Weights of a small transformer language model.
Size: MLP 2560 GELU, vocabulary 16384.
Architecture: rotary positions, biases.
Training: a variant of Adam for these matrices, 477M tokens.
Each number is 128 + 24 x the weight over its row's rms, rounded and kept within 0 to 255. Layers, rows and columns count from 0. Numbers have three digits each. The size before them is the row's rms in percent of the matrix's.

# layer 3 MLP down (transposed), 2560x640, rms 0.0235, rows 1785-1871, columns 400-479
113:160110134100137135138197147093124161105143122144113078118113101127139117169146160120178058105150078137109132111095109126121123093142138103165151135121107126099137092147176160170112130106108101140098135169147133132112157168099117151109129109
094:138124111183154111099092134126117140151123111119128116146130078136121149136169159103136119113122142136084127114142106142115153129101147121158124144147125053160187166105167144103078162114114150132138150106118130147151180149135103161143122146
090:098127120109133100065140131119101155132109112117162092119112162121095166119149134151113142119129137086130093111151157142121085096120129130115108145120115116122107118103137110132168100131149090135101146156110134155146150110118161139153186159
108:147125098125120104137169108131161121120138152136140120205108087214150141133089190149128138114122079139114106130125171147116152136087154105122124128103133136117104128149114116115149179118106135099117097122130123127122134103163159091131149099
103:158114138112119158074101120093119105092129118111152138106127124134134084088142144093143132165130098081120165117075153123123122167127097114128150138124116157152119098122182103145104131176134126175102131120169144143138134122104113116173118131
084:134108107152137125137113167141112125124126107108120118065134174133140129142107109161130102140146120130138153136139145121143141152156146156121113130124135103139161129107156115163104111143138109120102147098097054184139120092118082120117132127
115:123137099124129127164134131105135146144084116139131072117105135105161119147101114136121119111153135108168145150124135143119123124098116189115149121092191148096131144140120126162136129140146122145147137145167158089097000107114089157121112126
097:142144110146188147133160110138076134126147119116137116140144121076093108115187096169097162157149096111096162103130109129117160110121176136092128101157101108149107158119113127136160102142115133169126141133090151108115114141124091125110127111
103:102141161148108134111140107121138138157098107135133131054129146099109126161111118143185129126154110105115106165120132104138129213157110150147124127148128091099125135146129105134171117135105121133143110108116116167110130123098071110142108131
108:107109108141151133108161117103132162176106120089112118138093133138124159135159150116121149139110123099133169135176127115138109100172148167082125136123139091138135111152109110156107135162167131162104101107135128147133160129133139140092128140
105:131147107097125139127104154143135092105134166103129164157141153132159189144150073084118148157130122125134125137133134163148139153134138129152170153136130112147119146134152189125142158140116182149175148119112094123139116115118102101126123135
093:156147146111120101166136095162115136157082148143121099139143130135106122151098118192140115115144112148131102167130127095107140105094115138129137072131097103067134136096132111140071145129118127153088112095142135122146082072119106104096081167
102:136082154110130136113137115129128156128133161157135114124157112109099149105119131163138100122113119120131129119116133140125137110137150095117131114127092102111140136143145140136119135160147137119110154162167170117114211150139107140186139138
083:130130108096104171146115139162154111165156181160129154157114110101142129133148127152067130130133152135094111129144133085114130136141128138143110120186139124146137141126146136156158126099141140104128157150134125110117160163145174065129143176
094:106171162125167132133133114127127130109109184076120135126166128166124083136155138126119119113102081167144145133118136153152123137120150093118126095125138122146161178095139111109117127142063128106140153123139120151135129111094142120144172101
102:154124136127143106094098122126119145094103116119115120134123129120127145136135143106154149144109141150100126117108160132122169123082111149100119125158134125153113144113113084110083108093177120090098138129126117115132168161123117104153151142
096:128119126126125135130113106144148150140114146094154075104150135143139123133142103150115091104148154098137135143112116134157118137130080093109161110137111103137129133150122116138115153163120144135174187109135151136165139107133075104148117140
100:107067093140119154127102068147122133137143125133146115138112126140134183127117113167152138149129152131126161143170186121148115121139158160139105110121137138113111154120135168139124136105109141118112193139131127096093167080119087100134102126
113:121172123126148134127114146187095130146148113140136144172152076097078118136105140169133121138133119145111102127117089151136102117118127166144133135149108212101112108125081153124117134067147136144105092140120139117152082127121148112134152110
094:139105106113160172136137140144169117131102098137073149068135126115149105085072128112139129131172119137139145120098091145123120137097142125141133094145140125097148148126163140166144133102141100120156166123165115135122094091111152116139146128
100:128122121084085105149141128092085106157150167101184128154103113144116113123134171134101136122180125174166159122107190124131155138108126135116153111103135133108163131145089110100100144118154150165095142159103121151102145116090137131158177119
086:134090098141092074106154175138156127113133140125145085089135097112130097106081149133110078156126104116146147124140167137121138124125099121134107132126138114146130115135127166141102073088132145111137119133085142149120173158130121117120141143
099:122160159093115162126160125135110141151090107117108174156135069101109115114163071078087132146124100120134094139120124151130095124123117144095141126133135130141072178100135149152126109104093141120133130164128140169124179098141127132133111123
087:142166175150131148102062128139069135109150128153143129130119110172132120124159150115125151124105175093161166111100142142095152147135122152111150106134123147176114152120152139108183142160162105147144154136134128110132184125103105117151181116
105:144132133166123160095087119143116095096146142117133129142158103093138142114169119113150078126135110131119121107144138125158145153107129106126120127120098109121090122104133135172139158100142105138109140144166124131113135137132125174167132139
104:152113151129160172118113130116097127156114167132096148093131130093151149133194112100128149117133120124151132105152159149129073148139088154104084127143139064148109103145152102169119161136128121124140135118152111089103183149139134114126124129
089:127145102127104159141130091124137129154119146133145143083117149132146175122134114132141099123097139109111145099116145169124117185127131116109125101121157100127085128114142114086123113114114122124126117110151085143142180107150121142110123113
090:150126149110108120116123106147138113180118158127069153106138134100138105127130172095138115141165125156124150144166116104134132173122133125129154153126103111130082081118107096132155120119126070131133090149113120169136169135143143137116151137
123:137141126119147111147130149113093134154119155100104134159151126144141120141126109128095150165140123089127184113159152156120102131105137154099134147117140138108148129109110147122098140152117120090077121129137138134097070139120162147126192122
097:105132137128132143062096159143157136132114099120140134133132118149110121096126125123119137170125103121133144146142096174095149176118104121094119142130132136135107122134121150132133116134136066141152147131200144156121159123128094144102129103
102:124129089126175134185132110110138122096128080146137111165124156134145122125144152112121103107116157115108172134088128114133173100095105131133144142115134079129119151114113122108137152175107158132136162172190119148101000175099123112116171128
092:124153111127188110130105105129152139150170166084104124086162146067137146122116136150122164097139123135135117102119141148080122151127155135144145141113117122112146173123141125107094102121131123130111092119149127112139149097135141118109134112
100:126113103099123125083116117156067135103126073198158091122116136150144135121150118109112135146151123136122106123100124120130155137146136124099149101139130129147120102141080130140162143126128173169170129092064126102070143089067114152162149109
108:115140153142132136157138141110127141138115134081165098142121119129123136115129117125114101119175150141134128160135140119096141120073110132153137113110182107137120132108105095128085135159108132124083173133127123178143131092172113137120157161
094:138157136099039127127106130103109146115080140113134156157122140152115133127083144095147110072154118126139166116145132155101127143161140098107145133117149190146109121133151158106165095151161132153061151145143145130127160140137110110165156154
116:105146114114143152112136103129153127133129109112097098111114142103129138165139110123082119097126120138091123107158081142125157094156140143162186122113124115158122137156172147115112116154145137153135116172151110182126085114129145118143121079
089:134109102120156099130107153117145162133108174102143093117116157139133134127088111101129137106159161164154124099074092139132107113100141135113121110109101196161135152149112113148129097130129111125140161091115121126104090087131128116157133151
096:157101160168148164133162138123190109131153127093145147095089114117115101144161135105155110120116119125134100112147126087142103170103107133137069129170129117111143133160111156088158149157126094120201156133145109123153205153169122125123147103
091:141140140141159131108148115140129137116106074126117132122153138079113155092167144143111155111170131138126121118133132116073096158147130084078148112141130147135116131163140160157142178137106130122111102143141123134101172136166171119138136124
099:117139123122161117138150106121159122169121125097118102118151108156140142147124130086134079048102111135137113137151108088129106146173094134124096170142110108117125128100094151118112087078161126098115077152185101166108077145172116130126063162
105:078113145143113128127099125117101124116146074165127134140114114122140130142177161108152074106142151079129084124119108152166166107161109163115137145140149162141159112149166096121106122160110175176151120159111106148156136182110152121154089158
116:127119117144168143129122099136100137154127158121109139146129163143169100107145100101153121142122132155100140104116106168091140144133149138117081129135141100131127181117119134164120146109105145094127146117168117106119102112084054119110105148
096:094161102127131132099150111110097130172144120153180133138129137109104123147102113065120132109142095071111151115155122136140136205095142125124123119098154173088141109102068140077086104118175160141117132125092170115121116158154130133101113135
101:127123152140143124157119144121136142136118137081150111141140134173106121137115123130125152123154125124153155130144139108102142121133100110080113110087089138105117161152142106147145159144124143155212148126099145117179140150111157129147137145
094:132112104133147051144147097148116133136147117111142128147125147125143075103095132143135177151108117139123081139118126137130105111125158115157169098134134151142153135139102119074110139128143129156162147112138164144137137104141146104133108154
113:105134122121122139131118118098167130206078107113132121102115171089129133102100111171139141154139145081093119129133135136105120158108132130149103121097151125140122135116139108117173083097129111111135136097143110121136184082132115157111145152
111:115136156167094130179119096071158091062143169104125129147106144137130149136106156107105150101163174125117129088121109143118153154123118091078118124107120128156129131111155154110121133219100116151121159134105100113130089165120172169117107146
101:181169094099161110117155177144120117129164136095157121138156125119079137116132150177122128082152073126138139089134119147129108112134118114115149148178089140105119107143097162150113112152121106139158118114094101161136108101155159094127160127
099:095140106091113131136112110166128138089126111124130158146138103144140164112114140142140148157131070126105100129173147103130168151132169149142118104127116125126136119158127154095151140135100145124156111145124138109130124139154137125111164118
098:136162161157101164123126139126141097119168097065122130170157141115106117132153079133127122125162152125128106135170129140144144195118181098140194117162127126144126135127120166117131135144169132110116165135109136120107145115123146164149061116
104:161103121152136081126161144153120150083120128135143071095096098141125055131127097117154105126127132129146104122135113146128168097132140113134194132128146146145147155170167147122129156141145116140126122126152140134130138151153095125120103140
099:146096113124123150109142092114118201166134145124105115118136113126144102144128120167132102141103129100096134131129164068140157169094111149167130113120128124127100155126136112120165128130102130156098105158139126131123080130135099100145106139
105:153137134127115125101131126164126138164082151166127148122117152097082102067134101105141106120113124094138147155140136115133110115140166164186129127126117111127119154115185126109117095099180139084084115098137151162128137145152140131135158136
102:109107153135123131153119118134127145163068160114145170093122082109100107091152101141119084162119137145138131125123128121153084154095133153103095145110129093104140107153123091199105120128190146138095164169111146163179146083116149123153134173
092:130092104078159145122092096173129114116131155148142123107113151097132132125167150126129151100123156123103110122112145136109147151155106123170124169107120137116120103165128115132086143164098087102152138151102147130156148142138084138104131142
097:103131160160129162123126128112133146158154148173171115077150162120144170074111166166102096166159134125126094136135121069136106127103090156167105093115126130108114146163132085097089140108100103162137144160152106121132160124108118129164143153
105:130125102141089109127090135096148122093142157147157134099115097117115127140156110076131136114119083123135118105128126123159148114148148115152095117078105124124149150135126182115150148149096111172109134144098133112139030106114151114152111141
090:090157138115182152082156138179113107123118091118145125101116140096181131133095157140113111139119123121129156144167130085125111145132134119179152131131120095154114157146108135135147116112139123097140121103094108127119145092145161140075139119
092:087088187151127197151164150087112122108145120131119122105119142149125142151108126135139128114108125133131139098140109151130100104134148149125141130108178124126135170096105111137159105123089149136155135146114119143138106066118118143144148146
093:108127097156103152178125117073147169123136094171152180141080140150132103112091147143152149126114134137107111131124097138130108132151111126162088102098126108115106135193115147144115124105140168168117136114134128124089112124115092077118133148
100:143168112135155135140185156119092153168108091121121139150148128103122127137107123149071074124111153102107111152162128145121105120141141117081080090143083157123124126158160114104096126189131129112117149069128108144155211146153139112124131105
097:117136125123147139149116129128125133144138134128103107103122161105125119106137084171110162121151143114080134155120055078146086120117138129155112122122133129117118149102171120117116163130140163109107096125147096152123186155112110122153104119
097:152127124139150162129099088103098117102129123122112106101129153098139156135198110107120138107126114083149123133141120131114137174144126139102090107112123124132129136170159145108092078182109111136151109118168143129152126116120146124141149147
104:140110167155132108139106131127122108170074118111119093089143155149122152138123111115123121164135133117121124174123144145133137146160111147117092134127100154100146121146131149163126112134135080150121147108119121184152202114117134122128161122
097:160146184140078168145130149107111139136064119138124099111146101180127117149123081105131151122116128121135132116111180098095140134110114112134093131139116134185090159103122098117184154129112130130110157130132114128141133138070133129147122123
093:126114113166161125139185133133110145149103117103123119157182122100134168123158135129091123122131143126123106123126190170105095092084128108131104109118113120100136110099139127092168104131101087151152128154138117157169155101114122153145114140
094:146108160118141133133166110093134107132126127144118132081144180109105113111131130172100152118076158113141125186130108096160120131162137095154126150091088108129088144140131125139124105102137111171121132149118151114141134110146103088102120114
094:163147131135165110077145131151107146140132149130118095076087159114097130162162086120139111107137139149120124162144144137090132122098165140153179139130146138120142139121130144090100103126162176117133137126164174146145131112140126175153095127
082:128103105118123121130137132094097135169102136079115127148119110145140147104169108095125144150114150114172140168135137087105114121109117102129154149155118117156123128168117086094154133122129145031132138123112127123163172114133151147144130117
090:144144146071030140146110153174162135095119131156157090084133143127132130132100109104148125161140165121121130145098133145160128085165163126140120147106163109159129140145139129140134150108128166098147184122143116140111098142156155092164107135
102:113120121111094153063105109096131087109160172106122097113122156168134107113189105166113118118126138135129149167119110149111154109152112051133107107129138142132100109140154124095155091156121062132148096133180086140136115069120160096150129149
113:148142142112146136117157116146159114157124178117131096131122147122105120142156114129090177100140083130130133136110120105136106143150151135158146137097128135151113098148111163093095156134127117131140091138099164131089118136139130104147094141
104:145123159107134107155142110130176108126148088118113126134094146090140119131078145157096121123176124121143137156145106120118120107118144091117114115109131151171152179137142125107117141114070152157121111086132111138104168141146094117087129146
093:093131131154119160148125153114083108100094124113117103119118110062118089147146130126134101164122142132146153132150112138126193139117120136124125109113103148122113141100133146145123107128070085140137159194150152125107159175120162132100135165
106:127103092134088168152100096121098107138160132084125113136123153118122144123136128118096098125067126107120162145179158140118122131142117150143182141124124102109194136136106171134097133106123155097101102113176131135077081116099077102145104132
094:124130124115191166113060099096127097125123091123135165173121116129129125128164164127132134114122088117103098069129122127124125157162137077140101091151107154139140129161091150105151105126113121116131100141088158127141057119196149064134142150
096:099105066109148134102101138098120154111132107152150125123086158148128128124168166117143148111155101135128108132099133109133110156115156144145120103144145135133167151151136113117128084129132159123117123113152102151115119111128074164111103073
095:113132166168114101132124122124156187128060102127144106137141127122157125118127104120128123141128162139135109144143137155108103115066144116081139112138107152101112139117152130149090126136112093120139115121140128171143189102126153125153160118
110:083125150136131109106111143134100147135136093082157107134183147093121083180128117107103090108133105130129143155125181131119145142133112142131148100195100165138146169166106064096158125114092127137111168079132151147143170098146133159113139123
108:139124111097131138132083116160115129087083120122111141109109124120133105153124108114150100133106116142130159127112157167105131121107114139117126118164140214133123152138184101132142105146117114135151160125085109165135142141118143141113162119
112:142137124101125179142122125078146120158126128129107107101121085084134104127108137163110137116163128123121120126105110148113083125066100114082119157124139139094139148114148156121116144122167129131135109099171131119112107124140068124122107137
093:132078149180092150113136118159110106105113123110115141114104174133112153154139128122144093150164101131128085160142144113116095119146143152130073077105108103111140137102114132101111119128160130113156110079109122148130138118105138106122120144
100:150141164175123140130104123151146137098109097113141155173142145124112175110102118097146152155162146121133115111123134158142136153146156146080123116155106116113125136152132143106112102116100175154086156116157119124133160133087148123130119129
094:157111146092092113134100147155155080103133173147075098111148173124146102133173167158090135089128138100101101093088125158106137073097156081172150109147156150121113125141184096116156138125159142152097150128180119153165116163131109166125104120
088:105113127124078099120131147139129139129126130140174107120110103134116116086174130149118057135148097141155137124115142149163146148129150110177149119107102155179173117160133163111114160113134175135157159089091170128110214133095069133130142141
095:139093123140071090121110159098153136116134113126147118073098127101138150206153134153131094182172092155172128106094146118133113087149137138145111102103104102132106144127193105141140156144172121116122138107119120116119113125123117134149137101
100:127103135059110145118122107123192164119152140111150088104133155114132118143140154110147101105122089125120114134147105135141123114155139134115140107127072110117133146122116119084131121100135102145155093154155143156130031134137143113132146087
# layer 3 MLP up, 2560x640, rms 0.0269, rows 1786-1871, columns 400-479
098:102129124097104141166168148119121136080127172131176175127121136142148122148119111139164165110142152139129134125141151142153094106143115146081126132146135159089093089130065098137184108133120123116140101126120133110096140104112184114139123103
092:141119151136128170189115136113155113159148145116137148127131088137106124134101102159142149154138124165120128133131103110155159150130108122147152100126139134090131110133090172114098164119123149104172074119123132116118153154150084124108082099
104:121134154107101137128095155092107129156104128124158152074139161093110110108154089124168121168127190125146160127134094116215080132151112142154144132155124145091125083109152103146095092111135125156140165130132132147119130155065110141144056130
097:083162130148121148169155141161141149172113105142093142151116119101115185150104084162096106087120132159110102136167097100155121095127147131111094116134118108094127142146101140106151132090134144090169100124107103102122134115152136114069134109
095:121154107116110107130156122077145140147138122136147139163099076138084145110169133123133133123085159148132101095111118125125115104116116126147117114133135150107094104146124128113152174111128149119171135127145170055112116153145171130165135131
122:090128101119121114123084118071141148137113118076135125118106135142147157164175101136095126089143140145130125128096113121147135130116121140125110126104155148151134109139167117145151093120176134125086079154123140066114110141110135144136132102
096:099117133061102099106097136102146127105132129119088157112109122149183145133081119097138104111076146132151093147138130111110064153175104159142105169138164112131126082142169149120107127101120116097111126108144091136132173120125128150134141101
100:146120095114129127138125161124120120118130129126122143182129089164148153110134124106071123132120127160165158086133136148138131065122132108103134120092124166157129100133114139136096139108102152112103133130136154081121136142145185175130155110
107:147173131071134076124134130152079121116124121145136167129129148132130124093114110125135139116125119186162123116125109152119122155149115110129116127101138160142135088148145135103168108056088151100118111116115150105119144142142136080124133157
104:127129114173120104133130092091132177151134093118135100071106147130108058153119168141154128074133119161125118110131105092094102087139116142104112119111130136130143112148112107155115119115133080115097125129133147109100135154148144146132128111
095:115110096161100109115092127087120136136135083112150150100096088112147168108167148094158115117112157137132156120152163149137135165162102154120118138108116147143153113163158104132176095115121134115115129145135144141149115168156162165125147113
100:160139132132134109115080114110100143136118132142119148148092138127146138096121118091094116116137119155090133102111144143099124126146079121133163137122170148157129106176109147127185108093092162098114119128135144100117136109161132141140157141
095:143139168163171086103143108124075153083101095108153135119139136140093116088128129133163133146169108147175162137131133171131118132149108127106139132096105117113122079143088129089109159147097139132155123074165133141124128102130082155129103109
095:144082074123116109099138143132141121170147052166149129109099106074106154134140147116117158110144153111122125124154089089119155133112102155133132159127121149091123102155136134139140117138156141142136133118124153085125126131192132103102103154
098:127161118106133115162129180114129118157111135164139145135128113126099123130111144146129131109129135126133113150131084129166080154178103126186143134110102156146127105136127153153146137125107154155091130112132131161159129124150127175133106144
103:114170080122146109109122113134125132124129120155149176133118148136104101122110143116160148149098110173136113130169154099130141118136121126113107200138142113095106132121114118102140068112150136106112050116148134118115150145156141131120121130
100:140150167111127095134148190097144132098130130109118135113140156134115092113135130106092114100105116129132102113109078130145146129123090077113135141112137114135159107145100091101126097142139101122142103083124083153159128145153181156084160127
106:108095138161118123137121089109118126107132155123139134118110149116199126085136095108123160133099160119146158128137124108114127127128102101114126126098149078155123130141143071131145102156105108085158149115118100156127121141142114118124065134
095:125147115152099080125107148110100144131138150142181121156110124133130136196195134114120160140074121107115123148139135114145140114164125156093112151094133121152098117131105130104138089134128142132107092122095147107128124164158113152125124123
107:112134150179129114122124130137139141143113107139089149152109108136136180134107118144132135128083134126097152139118109170168106092124094162111121137126083127141096148142149108131144096130127132106137115134142121100146141157182114154064112135
098:083166164138150145147127108093104115132119133122116128186160124188147147118178140124132158123107152157108102121101108120169126120156139155122123125142115123115098111113090082113175191165122150148125144125166114096113120109137135133145115102
097:125108086166129136140074146117120102056157140138134109109109159134169135154131185149142119108129147129146184119131118115133163092144129116185145095150137113122147096143146119082151132163113086125145111121104141110120135140123133159141137159
096:145107111103160091138158130107138130113140113107142120133127143123123148122091119164110125132131107169088104158121125120141121114125128124136112174137132081074141102114127115086063117122099139124112080124134098179150123112182138140142092112
098:105140133125104160163164155113132182193095124154130162111124136152101160191085082171108130113132152155109139107104121115121115115134126172132078108116143157116144113139125144115097111110092153080153103124105113085131120146122136092062097111
100:090147105145117102157164145112142109150148089119143140166107081159094111117100123141132143119119125122124130159098086130114183124113151119123157140102140158130147122120051142066177119134135132093138130107088122151143112083144122148136115136
097:115135117121141087122142184121100152078151113137121126154128098129107106128153131097117175126187104132169116133118079101125158105153141117119159134157127147149157110162126146143144146138132141112123156142114180113128098148130178139114128124
095:103137090140137104136136178096110134060128105131190116138111128170138162129114101143108126129108095127097116133096121170114152094165140136121116085121128139114170156152169144112122125129142156131117139091141128093120120111115115140140120111
110:119101117118103165133130139112168114093130120131173148125106108156127147100158120132162117096101156161139092135081138106105131107156118133122114104149111134129118137122140072115120091112143136129153124120134049135165183110129095120131098130
101:125121135124125110203163130116128158175116123132134114105139133133115139160135096157113145128105119142084107123125138099138115073131137150134113139102098086111141141108130134119118097104114150111117111098135121092145162135130123132156158125
106:123096134159088120104113129150120145163128145110128133119112089151125127153153096137112153105136117140140117123109117177128104141154143094109121113133155129131165104143134114168137115109128110127092084118118132110177130105124143127165109165
094:150097139158076135137159149126106131119076108158156120164094115194099111114148105147101117141110105138095130159138105124152151080151102120148107116135129122148136074116122127139141174121112105121131154089127140149103133133126096151145130153
104:132156151124123085144139130101163122127141184074105173144147095136118120144107131125150124100109143140116143138154115171124096113116094150124120128133100099089135159124151117094106118099149130134100135129168133129134141158167125125127147128
099:116118097136140141081118135100120097120143096153125136101145128140127142140128131147112155126067132109129110088128113105130144108161140151091105125174107184116122110123137124127142119113145103142157098145127102114109145156118139126132129140
098:095098122138173143129155118141115123152151100121139109128166091125056129125129129139086158144096122141116127154109109152147129109108096127133154115160141114110147115136134076131096131099131139114149114074115130142102161140124136123083132098
112:151129132172110148113134149135086134170141137139128180140137097137111144116131148154176153131144119131135143141082147118149094147126137095080080119119154126122147116138097095147148160083107146145146136067096170061116183124123094120132138135
094:126141113128091175147135090139106101154164086151145172124120085119139123143183139164139119132089122102111134141167131142137137159134127128142140127144158075100138111111135130114106143116146120121118074142140125118166120118117129155105107134
100:085155139108111126159116159114054181136069126147130119165153133106125118134117125137086150124116142133091161094140151168102139055141143146115130127120092116132096142092130142158111065129112165133066112095099144095112123122099129118119112091
094:096091103112117141158123131123103142169137180109114111136107106141130117179124091112086106099107111128149121159109128118149166102105107154174133168116129108140123087089111096120100119130131117135144158113134112130173148138111071168114125138
096:143132117133092156131109132150100162112128146148148176155121129135120087111132087158095174160161145132117147111090149128156152123126153145115132079073145122159132143145141113144116165160100145120161146112082139083167142118115155109127166095
099:161134104144132170110162126129133136160100177096127127099128131118130139130092064148070166135138116167134136125108150120083110149092149095131107118115115099104121131125119138136132123107154091085113129092145144120142156084155111149107156103
105:118143117088089089109126146109156129105126145165144118118089082117088175154099170141110153074138119103135106130126139104192150144129124120174146158145153171124119045155123127145141113087150104177102126123107159140142118149157165118107149118
101:137111111134131135142142135157140125053102125123127171127137101162117130100147167173150154131112156181137084111099126101118119040195135129130143140169109065161159123145159118143149179143075113119149133132144080109130138094132125106126126124
104:131077112120139088121140105132086133145111096152126152110119083093151172142135129141105127120090143131100117151104104161126098123135165153137100121118141116159177081136125134144085095115157121118069150135129122110127110108141095154106125099
098:124142136090105167138137161115125146107146129161129133092143090178100162120151128136126100104137130125149155119114093135164137132113093118097094120130143109112125128126125117153167151152106134126103104117142104088110147144107124155121150136
106:134172129149162093128151128161088143060162127128128139144131099168116142140150155068084150089121126175140137143139099141151147122137125125097149160159150141100120137130140110110087167120114145149133117137105124119124101140130194111142115109
101:126161078087133112122145126160104159191136100152134111121146082145078132107108109123147120132099069115122148176134107109131123101128132158169169146123154170110092133151119111148147092036094154123142101120164161085159138104125090086150138100
106:091118147157090146126110088096124133104076128132112124132099126174159159088125110118121140158116201130084112125091108107131166130134132111109126097076174122131124139158109079089132125137170105080111123108139113114177132099107125205108119106
092:138121181155133126110149151106135088151138142109175116112114146130140130134105144150110167101113165139133133149095116194132079122133097093108106158108138121087124126110108085124095129097137122142141132097111100158108101105119130115121077130
098:140115123116126093075152139119114170129123186140155151105095110168136123150125152125125138115122131155115119134099147111093101087165110145139085126103099077101160116153131094153131140126059169157147102098157132145165178118142102115158136101
104:120154131160101165113115120112122137146152136121093158173142117102092148172118109137103133132130128123128149108132119159126079135106064166123108136182124133142087088115104113178112104090106142078178149145104160119117113114125128151125128129
096:114131148129118145140145153113130074076124098142141145118112118102139165096121158085124142116157121141138122110128080167116117092163150112073095154137118084129162112138123142122086119109139161120135144081126097106123128133146135119109126113
103:133128144109134153127142118136123151114173136112175142151144097152109133132088183143116161150133118184116149109135095147148128117146127109069111122114136116178141115127057147146160156100070148139194141118104144085120147118165143098136111131
105:138150058100166124068126137134125117101131109139128096183118175148159145159109178119152154133130085140097139149117133149095175112151131106154185132169129130158113128115149137093158148144105135115111099134119112114138120179122123099116129109
093:140158134186098051148155163090105175150121096102096137136129087164112146152095121148129097122123120146151149159144097152145114105093163149106123084147118127127140152087135132107170101113168164139068100113150122119114123120114132131165118115
102:139119113066108082153143175120125154086117122121121146193122096139094108172135114114117170086105117149102134119123116166136143096168137099114136154163108138145133144095140129151161107129140148101089131115100130134154141157165113127109092064
104:093152145151172143108106126111108119132122090092091130143158140166118124110104128133161126152139143132144152141144086117099132106115097127141152128146159128130117159128155071133088088132152153118112130122125145139149106133131132139112139100
095:158072126157103124162118117074138148113152135132141160190133131149066119140120096112117164121172152180092102108124149165147125110151138112077116113106104140104138068111130129125096150113097163142142137120136114125138127137129093107184113118
095:169201039076141072110098137149158110173132111097128120137133117106091137125137145146100116131146138136099148158108138108151170173132101128136116135136094117112121102159139137107114153131136129104131149114125110114113128148128121096093138128
098:145142169115145092090120156152090114141098166097100109122142088110123154137177106112152111150160140148131142136115170141103163138117123151095156134143118135132155116075125114160152133145120103104122138127134112142152138126132152178125132127
108:110118117080103080121108148120088174096101138104147132138074157131149138127112138090132141092151119167122162108122099123104179092132136096149113130129126115173147133102112115146157145092114165141150102165126146113130122111117143127156152139
096:136100130114093126099150160138136142093122147115163146172115107116106141174128173107117118129112131162152126090128193191136155150149146113112158129134128117158146120158137135152115112105094133152145134145092111107135144106132138117132143134
100:114133142128083067113145150184132156138093125134093142142137090161117106119051134135128119124113159177109140112119145136145110075119123124152143150145117114133127127101126112152182181048128153117073123092108126093132143175164114139132104126
103:128126087091161140115145126114112137107132131159145168147120097105117114147131157117125098135103127145134136134115142106095135146125128114114130103153136128142123123105129110100139141139159176119116099137138165071121120142139118166137121153
103:138130106118146113123121099152160137138169148122116162150110100100121134101142115144147114100129137160135123170136105170143112129142148143140134098156102147111127141140118131134102099125157138111121110113104111166145129139145153123105105134
100:134112157092119093107096123099133126110123123117160139096079137177114108145107085150155135116140116124118138147127056109176146151161116146127152161148113133148125108146083119140136140150115177114128148090127123088126129121139147135129148120
097:116131116179107131133128117155119197133118146110151117182097069113145155148141112082129086131163117159074100078151146164085168134110097141066113138136118123150174097120127099125136116139121126109152098120119106164127130171119143166147139119
095:120123097121103155173138124101120151118137118136153163199155106175131123094121187156101148141118102143132141073118128141155135121150114089097080081110116129155144112100108135149147148138113094113131110122105088106102193121121119126117146091
096:124115165154146132130146133132159132136119139142173147133123092093118129172116125166111117105139120145108103089131106214143134155146159155093093113120113135104136126088132155150088109100124158196120129099170116125111160146116101105123113124
091:131116093191200126114127102094102139150154151124109157176112075104110128115175143172103129116117112158125116121149117128095132160080089127101124102125117124095107103124129120116144109138113099152106098130112114093127147094107102191097150117
102:128127142185157102145128143180150172172123119119120151131140119084120141155068116108122151160106132119106122100146134097164105140121136193148154165146136090136140147103148142130120131080099173089136141115115157077139142183153090148107126079
109:093127116121126123105122135110074125130122071131122172135110113108136126111055153111129125122088114159148157113147128141122131132186119121063116137142138130141129132131125133135205145085131145133115146084119124084131144152130140117063157086
101:116098073185111115126111113129057153119110191133168148138141116137127147145166102116143128120093111125105116104148142120129137120126097184117123141123132105089108071114139118141121097128177118121126117149114138101119111118127167151165146099
098:140121127110126101122153119152165152140165141123140125118134113191133147107116132135133152096150148135127103142107151145122082109138124119096135132139129098176161113152104118117115163125168187091132119047117087104139172096130093118160124085
102:152169141124157115129176166122137143097103108152139137114129111140115129167115132148164152137153141121112084096083099107152123145121152107123072151113140131133095127151116076139137105138135094115165116136089108117149120117167178153122169089
101:120123135135061045156167178132108164116105166136146123090122115126175162117100107125109118133123144167119175162121150158152097106100115182127118153122123106136105162094132121150131129082133133145116166109141079106143159145110124164118113101
100:149119191158129098147138150169092118146090127127122148129163076131092155104075095163130128186068182134145131151150103134136184106123091086124151129109107151116143122117099137099113159132125095123130154110129127106109181127117157097133172140
100:158117091110149144146149115132095082111148090143133161132098102161108153154118140152134107076121112142119154137133133159130140095177101140135105110105106121119125124141106122123167137130166164134080151148124124100104131134122079143139123167
104:154105111120111142164130120102153121125107156148079145118075080147121163097127130162143164147135130132116095110122071116153077101109125138105094172073140086107136089101146151162095117123155123131131091159123107109127140151113101105153128139
101:122122167149129124119131121071116155174135136111166122116134146140133157088096133155113152181127142121114110126150118119148108136172112151118149164070123047142141091126089141127118124105124134106107080114144111100143130103140136117128100124
105:110125133140142107100144102158118154111114103134120119121112179152132147113126126118166110156112130122107119102133148110124171113187137147161137118160134097121133122125141105132138090138111133145117116150093105122140166118132186155138170119
095:142129108076146116149124165099165201126113119135143100123125064133113126131117128161124146080085127156144172091134128141138138102108104103087152181161114137168126102123144121142121144106080102133102145132146120088142152153162122185160144106
098:109124109098128129130168132099138135161133145108144093080125120109155109161143108169085125085120125127132150133127106096113125114141095118159151140084146153142107126115131114151132142139142100122157083134125140114143132128157113112130119094
096:150127140139155133118155113136112162154109070090165125153121127136111140125097129084172143158124121176119168132170108127146110175157110146079102133087135112178147120117044145120091107151087137097148091105109138115094131113151145110104147154
098:131154128143150123136118090121175157125120139116093143153115095135127121126093154125138179115118196140121116108129120120101101097119083141071116159168127085084095157111139127139136119111147140147115112135160141094122153116164151125115107121
101:139145125125144158118171130161135148127128169097085168181163126119106112108115117091127112107152135153130128110154126147097137145113104119132164124150142114118135126115086135121119102096061167140139132130123136116144152125135127113129110153
101:150146105164118131100174132136079096151087117122129163177115086101122134121104126142083184114176157156140115123129139099109111120111120140095127133126122117147126105137128156144128104140094155107103153110106140078129155121122122123075128144